config.toml
norm = "rmsnorm"
positions = "rope"
rope_base = 10000.0
qk_norm = true
attn_scale = 0.259
parallel_block = false
extras = ["local attention windows", "shifted keys", "gated attention", "capped logits"]
init_std_up = 0.0941
init_std_down = 0.0
lr = 0.00465
lr_mult_o = 0.736
decay_fraction = 0.748
final_lr_fraction = 0.0
doc_mask = true
Each number is 128 + 24 x the weight over its row's rms, rounded and kept within 0 to 255. Layers, rows and columns count from 0. The size above them is the row's rms in percent of the matrix's.

# layer 5 MLP up, 256x64, rms 0.215, rows 0-104, columns 0-63
size [113 112 114 108  91 111  91  91 113 108  93 115  97  99  95  93  94 113  85 102  99  92 101 102 102 123  98  91  89  97 103  89 121 107 114 103  91 107  87  95 101  98 109  99 104  97 103  97  95 102  96  86  94  94 105 108 104  98  87  94  87 112  97 103 103  94  97  95 122  99 101 117  82 126  92 107 114  99 108 102 105 104 107  95  97 112 102  96  87  97  88 105 101 104 109 103  96  75 105 103  91 101 113 114  95]
[[124 121 150 113  73 156 127 157 116  93 155 115 150  88 126 101  68 123 148 101  96  98 114 130 124 142 106  66 143 126 103 137 110 101  99 115 119 135 105 125 148 107 166 124  96 141 145  93  98 127 112 133 125 119  99  98 159 108 128 102 111 157 136 110]
 [110 127 164 148  74 148 110 147 133 102 153 119 139 137 128 113 106 135 151  69 119  86  74  79 152 156  96 110 123 117 153 129 125  85  87  94 105 129 128 132 128 122 142 119 129 128 119 137 130 124 134 129  98 105 123  90 140 132 155 114 114 182 128  93]
 [102 149 137 105  70 149 135 144 100 145 123  87 139 105 131 112 125 119 136  80 141 113 102  73 138 101 111 127 105 101 157 138 106 104 103 132 126 134 107  71 121 133 117 144 103 120 136 132 138 147  88 149  94 133 101 121 154  99 122 116 149 105 187 135]
 [148 101 133 124 113  98 114 138 107  91 134 105 123 104 164 140  91 121 142 131 120 137  99  87 134 146 113 116 148 120 172 141  91 133 118 110 110 126 174 111 111 137 137  58 140 132 155 155 152 154 150  86  93 121  82 125 103 134 146 106 122 146 166 154]
 [130 129 168 121 111 109  78 116 137  96 156 132 165 157 113  71  98 104 131 134 173 102 154 113 131 131 134 127 128  98 110 135 146 126 110 116 121  77 120  98  74 158 133 125  92 126 171 120 107 105 123 142 122 123 101 161 102 131 144 155  96 144 142 108]
 [118 110 110 128  93 152  87 137 111 123 129 113 149  91  96  67  94 115 133 134 105  86  80 123 150 141 114 102  97 117 133 108 129 102  80 105  89 116  99 101 130 132 158 125 121 149 136 110 139 148 137 137 126 114 143 106 179 163 141 154 114 168 132 123]
 [120 150 106 132 127 123 129 103 119 171 132 152 124 109 107 125 174 115 124  81 154  92 119 111 130 132  92 113  99 107 145 154 112 101  92 137 148 161 137 105  84 124 119 149 112 122 148  81 117 184 109 117 116 130 125 134 147  89 134 175  79 152 132 117]
 [109 105 153 111 105 119 127 197 132  95 126 119 120 103 157 126 111 141 132  88 136 135 149 152 140 138 116 132 154 165 145 150  86 143 126 142 150 105 147  59 124  97 151 140 136 155 103 141 119 115 137 171 133 112 102 181 148 104 130 123 119 160 131 101]
 [105 114 130 152 122  72 145 138 112  75 126  91 158 119 133 111 123 123 123 113 124  78 132 102 162 118 124 133 151 130 141 154  98 158  85 123 117  99 125 125 153 138 101  89 124  91 153 118 122 125 109 111  79 136 116  95 163  94 129 124  93 152 155 161]
 [ 81 136 146  92 135 170  80 131 122 110 119 124 122 115 123 121 110 137 158  90 132 119 116 157 138 134 105  97 137 134 154 166 127 137  80 105 174 120 158  99 130 153 123 124 107  74 124  85 126 138 156 154 113 109 134  91 166 122 105 114 128 168 137 144]
 [126 161 116  97 132 138 140 111 155 102 130 111 169 128 124  65  87 141 141 121 124 111 136 122 169 114  87 114 118 106 141 157 119 156 108 130 156 147 168 125 184 116 108 147 110 121  82 131 191 117  94 155 142 130 122 141 103 105 129 112 120 140 110 128]
 [ 98 113 159  83  98 114 135 183 151 114 150 140 195 119  77 125 130  85 150  81 108 128 138 125 176 107 105 153 107 129 160 132 114 100 103 118 137 130 114  87 119 152 118 153 133 107 148 150 115 123 102 130 122 125 145 133 113 116 147 109 107 144 117 143]
 [132 141 129 118 103 155 136 151 169 113 171  76 157 108 166  54  97 139 123 104 170 120 110 109 158 150 102  98 139 110 112 142 100 156  91 129 147 130 127  85 125 152 144 109 131  99 134 146 131 136 122 102 129 129 128 106 135  90 119 121 120 102 127 102]
 [141  99 133 107 117 143  95 185 130 130 120 136 137 105 156 108  88 112 140 117 124 116 128 119 119 164  97 138 134 140  98 125  74 130 143 145 124  85 152  91 118 107 102 119  95 112 113  99 103 173 132 145 124 138 143 191 103 123 101  86 118 159 132 107]
 [148 145 155  95  98 130 118 134 125 159 154 119 119 102  80 108 136  97  88 113 134 122 109 140 177 150 104 136 170 110 142 144 111 124  80 128 167  90 111 131 161 163 124 115 110 107 108 156 147 122 134 125  85  85 133 154 155 157 137 141 102 127 135 157]
 [160 131 135  93 122  98 118 141 151 115 148  69 164 125 106  99 119 123 130 119 136 121 139 135 130 114 113 146 129 137  94 147 144 106 138  99 151 122 130  91 132  93 155 133  87 104 106 122 129 150 101 149  92 151 109 103 131  55  88 161 157 156 146 150]
 [144  98 109 132  95 191 101 132 110 134 133 120 131  83 137 137 128 120 107 151 186 109  93  74 122 122 127 140 157 123 118 165 174 117 116 143  93 101 121 110 110 101 153 153 123  90 128 150 113 116 147 115 142 113 125  70 126 145 101 135 128 110 121 127]
 [104 141 172  91 140 136 127 113 120 106 165 134 124  98 142  68 137 130 145 101 152 130 109 133 139 120 119 112 150 139 140 153 160 141  85 112 112  75 149  85 127  86  98 128 100 100 102 132 157 158 138 125 129 103  91  76 158 151 135 137 126 121 136 130]
 [142  91 119 101 134 119 134 134  94 110 109 140 104 117  74  90 117  90 150 108 128 127 125 126 152 142 154 113 118  89  98 169 131 117 113 114 114 145 181  97 140 152 171 134 144  85 116 196 136 125 108 134 104 158 153  98 122 148 153 127 120 130 122 131]
 [150  82 130 137 124 108 104 173 133 122 121  98 106 133 151 110 115  67 119 133 141 107 125 145 147 145 129 136 131 141 162 166 116 132  92 114 116 121 136 126 123 182 153 150 161 144 156 180 156 152 139 131 135 117 101 160 100 153 104 157  89 121 146  90]
 [152 141 105 129  93 108 100 131 159 153 141  89 172 116  71 127 130  91 128 106 141 111 105 118  92  91  99 117  93 143 113 121 107  96  77 132 109 128  89 116 149 138 136 141 124 136 132 111 134 176 113 140 139  88 103 112 163 127 142 129 124 170 104 127]
 [118 158 153 133 144 162  82 129 128 121 164 156 155 114 103  90  94 140 154 111 140 103 145  97 121 140 135 138 174 110 134 171 139 124  97 134 142 124 112 102 106 123 158 126 132  80 180 162 128 130 171 161 115 120 132 128 106 120 163 128 148 120  85 108]
 [163 123 115 116  98 143 133 132 122 152 126 100 125 146 113 103 108 105 165 127 165 113  93  94 124 111 124 133 139 130 125 134 139 125  85 105 134 132 103 166 103  93 141 144  83 101 128 146 165 120 167 104  79  87 118 117 145 107 108  95  81 174 126 152]
 [124 106 158 103 116 152 106 141 145 142 126 115 138 120 122  85 121 145 130 114 125 130  95 128 112  82 111 136 185 142 145 154 106 114 146  90 160 171 138  91 143 121 144 114 108 158 131 105 153 172 111 144 100  96  81 126 159 139  86 108 127  95  98 107]
 [102 107 159 127 115 145 118 162 127 124 141  92 140  69 138  96 109 132 147 106 137  94 134 114 111 118  99 117 167  98  81 106 103 115  87  81 108 132 117 143 108 156 104 102 101 108 140 100 104 154 129 107 120 107 120 137 133  99 117 132 125 182 132  89]
 [137 113 123  79 119 150 138 184 118 101 129 116 100 112  96 127 156 132 178 106 131  98 111 122 129 119 118 137 177 117 129 131 139  78 124 124 139 132 166 116 150  83 129 137 170  96 158 145 113 105  97 112  95 106 124 105 117 137 125 144  98 125 183 131]
 [104 101  83 121 122 136 107 128 143 121 114 115 161 103  94  92 108 114 130 146 119 131 110 131 121  94 125 138 175 125 165 137 126 151 110  67 130 108 167 119 120 115 124  64 152 144 118  91 157 144  95  93 126  88 126 136 148  94 143 126 105 105 113 152]
 [ 85  98 142  81 135 148  99 133 114 126 122 135 147 134 153 102 127 147 134 129 118 116 107 119 158  74 150 107 123 135 119 139  99 113 101 103  95  85 155 139 100 183 129 165 143 123 160 157 116 103 125 114 134 116 136 158 120 175 128 146 110 165 172 113]
 [116 141  95  86 110 118 172 133 120 148 119 135  90 102 175 147 126  80 135 139 129 122 101 107 131 119 103 136 156  99 144 162 108 131 109  95 112 123 158 113 190 113  78 151 116 132 141 143 114 157 144 145 119  88  94 126  95 119  99 110 146 138 141 146]
 [113  94 151 121 108 114 117 185 112 114 153 114 144 120 123 129 134 102 122 104 144 123  71 136 153 149 104 158 129 103 109 157 130 153 102 109 102 100 177 102 139 145 144 129 116  94 116 139 147 156 106 153 100  69 100 110 139 103 154 103 131 146  98 154]
 [123 110 144 122 122 158 107 106 138  69 157 131 144 108 109 110 106 138 165  97 130 112 139 152 155 143  60 116 139 142  87 148 141  96 131 104  74 116 125 104 125 143 128 127 148 136 151 119 127 155 113 152 123 140 130 158 113 168 169 168 116  98 129 161]
 [160 137 124 103 116 124 173 118 132 132 123 127 174  93 137 109 134 111 165 116 116 102 124 116 113  80 122  67 127 125 138 146  63 127  98 126 116 109 149 108 128 167 105 115  93  94 124  87 132 170 111 164 109 151 121 162 113 124 134 118 149 145 142 133]
 [117 116 168 123 102 107 142 139 168 127 144  99 168 118  90 108  80  74 148 108 146 113 107 110 162 153 131 140 102  95 107 126  84 143 124  91 157 107 146 108 155 149 122 169 113 124 103 117 121 121 116 169 109 120 124 114 162 116 131 132 131 145 127 174]
 [107 115 123 101  73 126 130 122 125 127 187  93 122 136 116 117 101  96 122  89 142 112 123 111 134 133 154 145 135 115 123 148 132 165 137  74 146  73 166 139 128 125 137 104 151 111 123 132 148 113 121 134  91 104  84 121 124  97 168 167  88 139 146 130]
 [153 103 162 113 137 135  98 126 104 108 168 101 158 129 149  97  87 135 131 121 144 122  84 113 178 164 107 154 158 122 115 155 111 123 107 126 128 101 160 122 124 141 150  69  82 131 136 147 123 149 104 111 123 103 120 129 166 104  96 135 108 153 160 139]
 [143 147 145 123 134 108 115 145 110 124 116 138 157 108 106 123 153  95 130  99 151 126 110  98 133 137 101 112 143 115 119 136 129 112 100 125 170  95 129 118 193 122 142 160 139  97 139  90 101 188 122 162 107 109 127 111 174 100 177 155 111 126  87 139]
 [ 90 156 174 156 121 109 128 133 164 139 139 113 170  90  93 134 128 138 130  99 128 106 122 145 155 168 145  89 127 144 155 121 133 152  98 144 108 102 139 114 150 131 143  88  87 106 137 127 134 170 119  91 165 108 111 110 164  88 114 126 145 134 147 160]
 [121 127 145 141 125 196 105 157 140 149 153 112 145  97 101  89 113 116 134 138 156 123 138 101 163 111 112 140 180 114 119 144 141 102 152  84 159 120 169 100  94 129 158 126 135 135  95 154 112 152  82 146 122 135 139 161 110 156 133 164 118 130 118 134]
 [ 86 116 131  97 124 177 134 134 112 117 118 104  94 130 164  99 119 107  91 137 155 123 132  81 138 127 145 107 147 100 155 182 108 135 128 129 168 145 133 143  95  91 160 136 136 133 145 109 126 124 138  99  86  82 113 143 153 115  86 135 114 131 103  96]
 [101 131 168 108 128 116 103 113 130 127 161 144 139 110 109 119 143 157 140 147 143  61 150 116 185 123 121 128 116 139 119 140 177 151  80 110 140 117 138 134 133  95 136 142 114 144 132 107 165 129 118  86  89  99 152  87 164 136 117 127 106 147 169 121]
 [ 95 114 132 109  93 119 164 149 135 111 117 121 154  92 163 127 100 110 112 107 173 107 119 131  96 105  98 140 151 106  92 137 133 141 134 146 127 134 120 135 152  85 141 107 137 116 108 113 108 152  76 131 139  79 107 139 148  91 104 132  96 191 142 116]
 [143 124 112 128 107 146 124 129 170 143 150 108 131  86 124 133  92  84 115 128 125 132  98 137 120 120 103 110 144 160 153 138 105 186 111 135 116 136 181 121 173  83 147 149 146 100 128 129 111 122  93 114  92 108 141 101 124  81 148 159  81 145 128 133]
 [ 96 123 123  97  93 149 124 141 153 101 142 103 129  98 141  80 117  62 134 138 158 117 133 110 152 132 104 133 144  91 135 153 100 139 123  78 144 141 118 117 118 124 139 165 103 127 129 150 155 136 136 133  63  91  92 124 169 149 115 137 128 142 134 157]
 [121 128  98  88 138 166 109 122 129 163 133 100 123  97  82  92 137  49 144 123 133 146  76 113 145 105  88 126 148 129 143 154 122 146 100  99 113 126 151 129 130 138 152 145 118 148 126 145 139 127 110 140 101 105 117  85 117 167 112 135 139 101 115  98]
 [110 128 131 119  90 122 149 169 153  77 129 127 121 106 132 112 131 115 148 130 114 124 108 128 146 163 134 167 136  83 141 142 112 115 136 107 103 101 131  76 160 121 119 127  83 112 125 160  81 136 134 164  79 116 110 107 164  86 113 127 113 150 137 171]
 [140  77  92  96 125 129  99 161 147  78 102 136 125 116 159  95 104 141 128 121 141 112 119 112 167 143 129 139 148 152 150 175 125 106 117 141 153  88 157 126 145 138 132 101 128 118 108 139 134 174 151 127 111 131 118 129  58 157 111 128 102 157 143 106]
 [101 124 146 148  90 104  96 150 122 146 116 106 144 121 152 121 104  88 141  94 116 108 122  99 152 127 106 161 111  86 150 154 149 159 123 118 119 137 109  59 160 113 157 142 141 120 148 141 148 143 126 168  78 104 106 129 146  84 137 123 113 159 146 129]
 [101 163 127 160 118  94 154 121 136 133 133 104 114 106  86 133 138  91 156  96 164 106 117  94 117 118  72 135 122 114 113 114 158 150 117 115  97 123  79 142 146 113 130 130  94 122 135 116 113 148 114 135 133  65 110 137 170 101 157 141 117 147 111 168]
 [ 98 109 128 156 114 135 101 130 149 127 147 116 134  83 114 129 145  70 123 125 138  98 124 106 161 131 120 120 102  94 117 121 150 120 119 123  74 120 156  70 107 141  98 134 123 152 145 152 157 127 133 154 124 123 113  71 103 129 118 146 118 145  79  76]
 [133 124  78 123  86 111 113 161 186 133 142  98 163 120 109 113 115  66 144 121 187 139 122  93 175  73 101 143 119 129 121 160 123 167 140 124 126 144 131 130 128 128 132 123 142 117 142 137 129 121 131 102 106 123  91  97 117 112 135 142 132 154 106 118]
 [ 85  89 103 122 122  85  86 112 124 121 139 135 144  96 149 109 143 130 133 109 101  91 121 101 129 141 111 142 159 126 152 124  89 137 125 126  94  75 152  66 111 145 150 131 126 150 136 159 156 143 119 184 133 149 123 142 121 135 107 156  86 122 114 139]
 [122  90 124  72 121  95 158 101 103 109 184 146 131  86 152 162 142 102 129 152 148 103 158 118 137 124  92 117 129 108 128 141 103 117 122 109  93 146 135  86  95 157 125 116 163 123 137 135 134 130 152 141 107  83 102 153  83 131 131 108 142 151 116 118]
 [ 83 121 146 152 113 117 116 129 151  94 143  98 146 129 120 132  99 116 114 126  90  90 124 147 145 140 110 172 116 137 138 176 150 124 130  87 125 134 137 104 135 109 123 105 114  75 196 141 122 120 132  93  96  91 125 128 148 118 118 110  79 140 149 164]
 [153  62 113  81 117 113 120 133 112 161 161 113 157  92 126 102 106 103 126 104 149 105 114  77 141 138 161 150 137  88 129 119 128 129 134 116 109 146 118 106 116 112 174 122 147 154 172 102 103 114 124 134 101 109 121 106  97 120 133 177 151 145 136 132]
 [157 114 139 109 141 116 132 175 106 128 140 114 120 120 130  94 107 119 151  70 132 132 104 151 135 134 105 122 142 158 155 119 134 107 106 105 156 133 119 111 118 128 116 181 111 123  89 135 163 175 126  95 130 144 113 166 126  99  97 104 100 175 135 185]
 [119  76 148  91 124 169 109 147 140 105 134 113 133 162 118 121  88  87 120 106 159 135  96 153 131  99  92 103 117 140 143 131 120 124 128 127 139 145 106 155 121 101 102 107 125 129 153 152 137 177 114 141 122  71 105 131 145 155 145 157  78 164 105 127]
 [104 151 111 114 125 124 113 138  99 137 140 140 102 108 149 126 138 109 135 113 117  97 113 121 194 132  98 111 173 118 147 173 135  91  84  93 147 131 104 145 106 102 121 100  93 139 170 144  89 134  99 152 128 139 138 116 152  87 105 125 121 149 121 175]
 [138 149 124 153 105 137 143 162 159 137 152  52 111 112 153 114 107 106 144 150 156 130 141  83 152 130  91 134 156 138 149 161 133 173 119 130  93 108 113 140 106 105 163 136 117 116 128 139 131 140 172 135 126 114  99 105 121  81 146 175 110 137 122 128]
 [ 86 109 102 134 107 126 150 128 139 166 162 133 158  93 121 102 153 124 117 141 201 123 122 151 163 133 140  74 126 151 135 124  89 139 126 113 146  76 122 141 163 144 143  96 110 122 131 115 128 165 110  88 103 125 150 167 128 121 148 133 136 144 105 122]
 [ 95 110 131 129 103  99 125 159 105 141 119 116 114 106  63 143  80 106 178 138 170  95 142 112 128  90 142 187 152 119 127 121  92 145 120 107 109 130 149 157 143 141 139 123 155 121  98 136 121 154 140 103 111 119 114 128 160 143 116 145 104 170 119 145]
 [157  83 114  77 108 144 100 183 106 148 122 142 125 119 127 129 125  95  98 143 169 107 105 143 151 123 133 116 104 138 141 138  70 105 142 118  95 104 124 117  90 180 122 141 113 102 148 172 141 148 133 114 134 129 143 141 106 139 140 131  83 127 142 161]
 [157  85 144  82 107 142 158 155 139 129 160  89 120 104 126 114 108 113 155  90 185 135  91 128 122  86 115 131 153 145 155 127 130 118  92 122 139 132 151  91 156 111 153 167 133 108 128 127 133 173 133 112 146 117  96 166 124  99 103 147 140 129 150 120]
 [107  89 112 116 138 179  84 184 128 102 127 108 128 139 133  99 127 133 136 103 138 121  89  72 175 147  86 135 149 122 150 168 106 150 112 120 155 114 135  88 124 141 112 140 139 101 114 106 114 137 118 159 109  99 104 153 142 115 109 110 146 118 147 150]
 [132 120 149 159  86 134 114 119 163 111 143  99 178 134 153  74 111 129 112 130 106  73 105 104 151 158  86 111 182 116 105 122 155 162  96 108 118 123 111 128 151 133 117 122 123 157 114 151 157 152 101 136 112  95 129 148  94 134 114 144 117 117 143 113]
 [106  89 159 130 130 155  99 139 166 149 130 156 140 130 132 132 122 133 188  89 134  78  96 128 142 150 111 151 136 126 169 133 140 138 124 107 128  90 180 139 149 148 135 134  88 149 165 139 136 143 139 173 114 110 132 159 136 115 119 140  90 150 156 101]
 [105 133 125 107 127 100 132 127 121  83 129 110 115  79 153  89 122  94 136 104 106 138 131 154 144 114 140 163 144 103  93 156 125  90 110 149 143 130 104 106 125 124 161 181 121 144 164 124 129 147 110 151  82  95 128 121 166 117 120 174 113 123  80 140]
 [160 102 128 115  93  94 132  95  96 100 125 136 163 121 109  95 116 116  98 119 154 121 119 113 178  69 123 133 135 130 150 158 159 121  89 119 137 159 110 129 140 100 181 153 112 107 132  98 153 139 139 132 114  98 106 108 159 120 164 155 121 155 116 143]
 [117 113 126 101 181 175 136 103 121 117 165 139 161 111 107 129 116 122 136  97 157 118 111 130 137 142 135  79 135  88  92 123 136  93 104 111 149 143 109 139 124  97 149 155  80  77 107 134 122 140 128 121 141 141 118 139 162  74 157  94 130 147 131 105]
 [141 116 124  96 125 134 111 130 117 123 142 127 196 101 143 145 125  97 140  91 163  75 132 137 120 113 167 105 158  77 146 132 136 121 135  85 116 110 142 128 129 137 129 197 106 112 117 131 154 149 140 100 106 117 136 103 145 137 121 153 120 165 157 162]
 [127 135 108 142 115 142 133 100 160  78 156 126 188 103 132 119 121 111 163 115 133 111 137 161 134 115 102 109 136 184 112 137 158 136 128 116 172 112 169 132 107 103 143 122 123 124 140 168  81 179 134 154 123 143  82 117 112 154 114 105 107 131 117 132]
 [121  97 127 108 133 102 136 146 153 105 103 111 161 123  99 120 139 118 127 102 138 100  68 130 148 158 124 146 125  95 191 150 115 123 143 124 151  98 187 148 156 120 133 106 132 148 161 133 130 131  94 102 128  73 131 116 119 113 106 133  82 156 148 130]
 [102 145 160 157 102 159  92 148 176 111 133  84 139 119 146 126 118  69 163 109 128 134 107 124 120  98 129 133 135 151 134 149 151  89 113  99 116  95 122 140  97  98 100 124 154 115 130 137 133 158  95 144  85 113 120  89 133 121 150  93 130 161 123  98]
 [124 119 154 118 125  94 173 119 146  94 128 141 113  83 153  61 146 124 164 133 145 144 122 110 179 124 132 106 157 123 123 134 110 153 110 113  98  78 120 155 137 132 131 131 111 142 117 138 177 156 142 106 136 115 132 156 140 108 116 144 133 143 194 139]
 [ 98 113 144 140 125 139  91 135 140 139 160 126 134 106 115 158  96 124 177 124 141  99 129 124 147 126 147 140 148 104 138 163 138 104 124  97  73  81 122  98 123 101 136 122 136  74 122 106 186 144 111 155  97 102 108 111 161 133 122 115  78 129 123 108]
 [151 141  98  92 126 111 146 122 141 121 117 124 178 111 122 129 146 127 116 103 188 117 126 129 175  80 136 102 104 117 100 153 101 134 127  98 189 127 115 105 165 147 172 115 122 146 141 139 134 106  86 136 145  93 156 143 119  96 151 147 130 138 148 141]
 [112  93 163 130 130 118 120 131 148  98 162 116 192  89 119 126  94  81 132 156 119 105  98 125 105 147 133 145 134 146 150 123 109  88 124  90 151  83  98 130 142 111 156 131 155 105 115 153 157 183 114 118  86 127 136 102 133 115 142 142 141 121 134 143]
 [133 125 171 145 110 171 112 133 145 147 157 103 170 131 115 120  96 135 160  65 118 105 118 111 130 156 118 101 123 160 115 140 119  83 120 123 138 125 115 113 126 106 144 110 106 132 115  81 100 134 102 144  99  87 118 116 158 150 105 124  93 173 109  92]
 [ 93 129 143 101  71 134 127 131  97 153 175 151 141 119 107 111 132 162 133  97 124 143 133 112 131 155  96 138 173 102 164 140 109 121  90 118 143  97 123  81 132 115  82 102 126 122 150 130 150 133 117 101  88  91 119  96 177 116 127 146 121 127 142 127]
 [133 106 132 104 108 118 123 150 149 149 147 115 137  88 147 102  76 102 116 123 149  53 141  99 123 140 105 136 127 129 120 140 112 147 114 145 168  86 160 152 113 166 105 126 116 144 164 138 146  91 106 159 106 133 144 152 129  93 159 146 102 142 159 124]
 [162 119 167 102 107 145 148 157 136 126 131  46 128  97 125 140 114 118 151 142 105 116 163 119 143 126 111 149 138  96 151 140 110 151  96 114 109 104 122  97 139 141 135 146 150 163 158 131 105 144 101 108  88 102 104 115 101 145 130 155  80 154 100 139]
 [140 106 169 133 129  95 115 137 164 149 169 105 151 132 139 114  90 122 147 125 142 112 115 156 167 190  90 119 185 108 101 141 103 149  79 111 137 109 122 117 137 113 162 130 124 144 159 172 134 138 115 155 132 121 113  96 143 119 144 154 123 149 130 153]
 [129 137 148 127 130 176 117 113 162 116 131  92 107  97 115  95 106 101 175 164 147 103 151 112 170 148 120 105 166  90 132 155 114 106 136  96 135 112 128 116 118 136 161 148 134  87  77 140 132 156 130 148 109 120 145 119 130 121 136 119 108 177 155  88]
 [101 112 173 118 135 146  96 129 159 127 134  89 150 110 100 148  90 141 162 137 101 111 124 105 137 143 126 162 144 136 173 167 134 118 126 111 100 122 145 111 154  65 136 113 143 126 115 122 169 151 158 168  90 108  97 111 128 142 117 147  87 150 135 124]
 [100 122 111 136  87 170 126 121 171 114 154 115 129 136  85  87 151  88 118 137 150 140  90 131 144 140 117  92 113  88 132 126 147  88  97  97 187 125 115 119  94 155 126 131 143 121 158 152 119 117 161  96 128 108 120 128 154 147 125 122 106 152  90 120]
 [148  93 151  85 117 127 144 165 155 106 127 122  99 121 146 105  96 111 160 114 132 133 116 117 122 139  94 148 150 136 108 154  71 117 137 109 139  99 151 110 152 106 139 126  87 130  94 107 122 154 132 167 125  86 108 180 104 118  89 102 152 136 146  99]
 [130 136 135 129 136 145 118 174 102  95 139 101 129  94  93 104 112 122  89 122 123  96 119  83 142 150 138 119 103 160 116 145 102 134 105  72 101 102 151 124 139 115 114 163 128 137 167 120 129 130  92  98 111  94 107 113 117 104 138 174 132 173 169 118]
 [134 122 120 138  96 122 120 136  96 137 149 135 162  93 100  96 138  87 111 101 122 128  93 141 161 169 106 145 128  86 127 135 106 123  74 120 140 127 141  87 112  90 164 156 106 124 128  88 144 145 133 109 154 119 100 111 119 179 107 146 109 132  83 137]
 [154 130 146  97 161 128 161 102 123 113 173 127 174 117 118 111 118 130 129 131 143 125 141 103 123 142  72 139 134 165 124 136 116 139 120  98 166  98 114 143 111 178 127 141  89  78 108 164 107 147 123 117  90  98 150 170 165 120 111 121 112 147 126 153]
 [ 79 102 153 123 139 137 115 162 162 112 158 123 159 146  91 111 138 114 144 140 148 118 115 113 125 171 137 152  99 122 148 151 136 147 142 136 164 121 165 125 129 151 102 107  85  78 119 138 134 112  83 138  91 121 141 114 186 116 153 138 129 129 166  97]
 [107 104 154 140 141 122 102 164 153 157 117 162 157 107 134 145 131 128 104  78 117 105 118 143 159 157  89 146 149 116 147 152 106 126 114 135 157  84 166 132 178 129 115 128 152  84 150 138 117 195 138 152 135 131 146 128 101 125  97 156 114 120 131 130]
 [145  97 131  76  78 144 122 170 117  67 103 129 126  80 159 104 108 132 117 123 140 123 152 141 126 107 141 128 156 107 126 147  95 146 129 123 114 124 138  89 139 134 137 113  73 137 143 115  83 144 156 168  97 137 140 137 117 109 101 111 150 132 141  98]
 [106 126 109 154 132 148 101 117 164 136 179 106 125 100 158 114 112 119 119 101 160 115 133 116 135 175 108 142 103  99 175 163 155  96 113 136 139 130 181 133 148 120 127 172 133 102 173 181 140 135 127 112 122 122 109 121 141 117 132 164  87 116 134 141]
 [101 128 152 150 137 100 129 136 130 147 130 118 168 101 101 155 130 122 112 108 150 116 146 128 136  65 122 124 115 150 107 156 148 126 112 139 108 106 103 125 176 169 151 131 107 121 145 139 100 171  89 140 109  91 147  89 182 113 150 165 141 118 112 164]
 [135  90 117 112 117 113 103 123 120 137 148 101 131 147 163  88 136  97 141  90 193 117  81 111 126 104 106 119 109 154 107 154 116 117 121 109 120 104 149  90 155 163  99 159 160 153 149 115 181 132 150 116  95 122 103 132 125 127 127 150  99 145 152 135]
 [126 144 145 136 121 120 107 151 111 126 154 116 174  99 114 137  90 119 122  98 110  76  98 107 136 143  91 107 144 127 129 137 128  99 105 141 108 131  94 124 167 115 139 116  88 173 123 102 100 155 129 144 135  76 111 119 175 128 118 148  96 177  94 120]
 [ 98 109 119 118 121 157  98 129 117 171 165 116  97 134 121  89 119 142 109 105 182 116 124 108 161 130 110 124 171 138 106 177 140 154 102 121 176  92 116  66 121 135 168 121 146 141 117 149 155 144 124 115 123  92 132 113 129 129 132  85 134 110 128 122]
 [146 115 152 104 100 114 114 122 148 122 143 124 159  97 101  93 116 131 169 145 133  73 108 113 127 128 137 175 110 143 107 163 146  93 102  82 170 117 113 128 137 176 127 117 130 166 155 141 169 109  84 138  84 147 112 137 136 117 115 128 120 133 153 120]
 [136  94  91 121 121 100 125 123  96 154  87 126 164 100  90 143 140 121 145 134 125 115 127 137 168  68 152 128 133 111 143 162  95 130  79  73  84 117 135 124 103 160 126 121 111 104 109 122 135 157 157 136 157 144 133 143 136 131 129  83 118 157 133 141]
 [125 106 148  84 130 111 126 119  98 108 161 131 132 139 113 133 110  83 159  89 125  87  91 136 142 111 120 124  98 105  92 139 143 152  48  97  95 149 180 127 129 149 115 141 128 113 127 115 121 114 106 171 109 117 128 117 126 107 116 129 112 168 143 120]
 [ 90 115 131 140 123 178 102 122 160 158 129 149 138 120 138 120 129  92 141  84 134 132 104 120 161 155 119 156 123 121 154 190 123 114 124 121 139  88 173 130 151 149  97 149 143 139 164 156 139 141 165 124 158  98 122 139  99 155  77 128 102 142 135 144]
 [118 134 128 123  85  89 121 126 121 129 153 127 128 125 100 138 117 148 148 117 142 114 136  94 164 143 125 146 127 119 125 148 183 109 132  89 107 137  88 123 153 160 138 153 110 134 194 143 147 149  99 127  93  93 122 130 144 113 113 177 131 122 147 197]
 [121 143 128 150 115 166 123 176 131 129 174 100 141 110 141 109  98 133 134 113 173  93 121 156 136 133 117 119 103 111  99 120  97 118 134 140 144 107 151 124 177 159 161 110 145 144 149 124  77 146 133 150  82 138 115 101 128 137 104 149 125 129 198 124]
 [141 109 162 126  96 102 161 141 107 132 139 118 131 133 118 114 132 140 135 106 141  78  89 121 132 131 100  84 123 151 102 176 107 152 121 110 114  81 142 132 188 102 121 146 106  79 145 124 144 129 123 117 114 130 135 124 157 117 138 116 112 167 137 193]
 [129 116 141 142 104 139 119 117 139 164 127 121 160 119 124 100 151 143 142 101 123 121 118 135 124 164  75 104 166 110  82 156 141 138  85  99 159 114 110  96 176 104 135 127  79 131 147 141 148 148  95 155 104  66 126 130 132 108 148 106 128 148 120 100]
 [153 112 116  99 124 137 150 158 183 164 145 103 126 106 156 107 108 111 152 119 175  98 122  95 140  87 134 108 127 172 148 112 109 154  86 137 132 111 139 110 141 126 128 129 127 126 184  73 109 112  95 104 131 139 118 120 161 114 111 144 111 143 101 110]]